config = dict(
    num_attention_heads=4,
    head_dim=32,
    intermediate_size=512,
    norm_eps=1e-05,
    qk_norm=False,
    bias='all',
    parallel_block=True,
    init='trunc',
    init_std_down=0.0,
    beta1=0.9,
    warmup_steps=309,
    schedule='wsd',
    doc_mask=True,
    dataset='wikipedia_en',
)
Each number is 200 + 30 x the weight over its row's rms, rounded and kept within 0 to 999. Layers, rows and columns count from 0. The size before them is the row's rms in percent of the matrix's.

# layer 3 MLP down (transposed), 512x128, rms 0.113, rows 162-167, columns 0-127
114,210,194,229,149,169,189,138,221,199,199,177,172,213,217,224,196,280,154,244,188,204,222,225,199,180,195,258,235,211,227,235,235,218,191,211,183,225,212,154,181,207,215,205,275,226,198,219,200,181,205,169,188,236,177,204,186,172,219,203,234,187,204,163,207,196,237,157,208,206,216,167,237,190,197,148,259,205,203,175,156,164,212,241,169,176,164,250,185,209,200,247,207,159,185,174,188,198,220,158,237,225,165,204,162,169,158,195,215,190,199,182,185,170,286,252,150,218,137,184,215,192,132,184,210,184,249,206,189
114,189,203,161,216,199,200,193,225,150,160,196,204,191,156,223,209,233,119,186,258,189,224,172,147,242,193,190,184,224,183,227,226,218,227,212,191,213,168,214,214,175,211,197,206,240,131,144,144,187,176,217,230,206,117,176,267,173,182,252,218,172,154,200,145,211,257,240,204,239,214,227,216,195,222,230,219,195,170,167,201,189,225,224,230,191,233,228,269,231,175,264,179,246,200,171,226,158,209,179,174,180,209,213,203,167,173,239,152,195,177,247,177,184,207,179,206,201,211,212,196,187,191,232,195,217,209,186,189
064,179,169,249,220,155,184,249,175,197,199,196,199,196,266,146,236,194,225,210,197,245,194,235,211,176,199,193,160,181,190,181,191,199,257,174,183,210,220,216,198,190,204,162,188,168,239,172,207,221,205,224,194,183,221,183,234,160,263,176,189,213,199,175,208,243,188,230,285,173,217,133,203,190,181,201,221,203,161,261,200,280,214,209,131,195,148,182,185,197,242,210,182,202,204,224,214,149,227,267,235,199,215,221,221,156,225,167,155,191,208,193,178,208,243,207,169,191,164,235,174,254,183,214,167,156,183,193,199
101,188,215,173,216,196,245,177,174,200,129,258,194,197,192,229,214,183,216,176,145,169,159,269,191,121,206,211,197,155,187,209,132,216,200,180,188,219,173,178,189,201,228,194,177,226,195,209,176,188,226,256,241,189,192,173,216,218,181,207,241,237,168,192,218,227,176,198,217,161,248,208,244,188,168,225,207,230,187,231,240,131,199,191,221,224,209,247,174,206,246,180,245,184,190,203,208,223,188,225,222,222,170,140,238,215,244,178,169,189,176,213,162,203,207,253,204,206,192,176,258,206,202,200,200,191,132,121,217
112,181,187,176,154,196,172,252,167,212,187,209,157,159,171,222,184,193,154,201,210,301,218,231,208,183,200,221,215,213,195,194,189,136,234,212,224,199,175,166,230,197,233,241,218,201,220,163,199,164,192,178,201,151,161,212,224,165,204,194,223,192,197,198,200,193,185,194,169,233,149,220,198,207,167,164,249,238,212,212,182,207,201,242,163,222,194,183,193,245,163,213,196,166,204,144,191,196,303,186,196,252,190,207,177,203,238,193,215,237,180,197,220,226,254,254,200,266,174,146,198,207,169,209,141,193,235,210,248
004,233,208,176,174,210,238,209,268,212,193,204,144,221,168,180,164,251,220,215,195,245,171,200,161,197,187,218,226,197,236,163,197,257,161,208,249,234,186,181,208,169,166,177,211,194,196,204,215,222,172,209,107,193,167,194,217,164,226,225,231,181,228,211,193,247,191,194,180,163,156,188,194,151,178,220,153,208,196,184,208,213,227,193,273,226,199,230,201,220,232,221,153,185,185,194,196,174,190,177,208,180,206,252,191,187,166,115,232,193,173,194,147,222,207,207,138,160,199,155,174,225,177,163,218,167,233,207,260
# layer 3 MLP up, 512x128, rms 0.139, rows 163-167, columns 0-127
119,147,214,231,206,137,149,192,231,213,179,203,238,163,213,236,278,208,230,221,201,182,143,192,197,183,196,168,179,202,244,226,173,176,193,204,157,199,211,227,172,166,182,165,181,157,203,169,249,174,200,207,177,227,236,254,187,248,244,198,214,181,190,164,137,217,218,239,211,203,248,178,181,142,248,178,209,165,208,207,233,179,222,212,244,170,196,193,178,168,242,247,191,187,199,186,205,175,230,218,169,198,218,207,168,213,213,145,162,218,217,207,187,228,199,269,247,160,182,250,231,160,235,167,166,198,190,221,225
076,218,193,202,222,187,225,185,219,195,229,232,193,185,149,221,178,206,165,217,197,196,189,182,207,218,266,236,185,252,233,203,160,204,211,200,210,155,178,192,211,228,225,237,215,207,129,208,210,138,169,195,233,154,226,181,203,208,152,213,197,176,206,162,206,186,203,150,134,171,209,273,190,200,209,186,199,231,239,233,216,119,206,210,213,199,241,220,187,222,192,175,190,206,206,208,222,226,229,134,189,214,156,190,196,212,189,227,229,244,214,222,162,229,223,192,230,185,233,198,249,134,221,200,195,268,264,194,120
107,190,215,222,235,162,179,221,199,188,244,117,168,202,175,158,177,199,224,168,234,210,180,196,172,229,206,165,189,249,175,214,185,189,136,213,156,210,204,204,178,204,182,213,266,233,168,203,185,195,164,157,177,181,217,227,223,192,194,226,192,163,231,113,168,188,199,218,177,200,248,161,197,217,179,206,241,243,232,172,174,218,209,236,188,197,242,191,143,193,190,254,185,213,177,176,235,159,224,184,191,242,222,242,175,169,261,241,149,188,198,215,196,177,209,209,236,196,191,205,187,169,130,222,213,197,271,223,165
101,179,253,264,230,220,214,233,214,206,225,195,220,179,196,145,249,201,285,210,186,175,184,144,192,197,207,200,181,185,227,169,132,205,207,161,207,140,217,275,191,204,197,208,245,158,178,216,222,153,208,229,205,179,230,194,184,190,203,169,191,148,225,207,135,228,192,192,194,171,202,201,200,178,232,231,230,218,181,184,200,192,216,190,212,215,220,163,226,171,250,178,235,192,239,235,154,207,200,194,205,157,216,184,151,200,231,198,198,191,196,232,183,181,119,173,271,186,277,185,185,215,171,251,206,194,204,193,198
005,200,211,255,220,167,160,210,175,202,257,173,259,183,181,210,244,165,188,196,182,177,180,214,186,200,205,164,186,217,164,234,241,191,229,221,165,198,195,163,191,222,190,216,249,181,184,266,255,178,245,156,228,236,183,207,190,202,233,195,203,191,137,162,160,166,236,230,252,153,254,208,187,206,224,225,217,140,168,192,214,159,202,224,224,186,182,203,194,171,168,207,213,164,228,197,229,187,178,186,150,236,188,231,171,184,179,268,180,227,208,172,243,202,195,208,235,226,185,204,241,147,186,242,211,246,183,171,131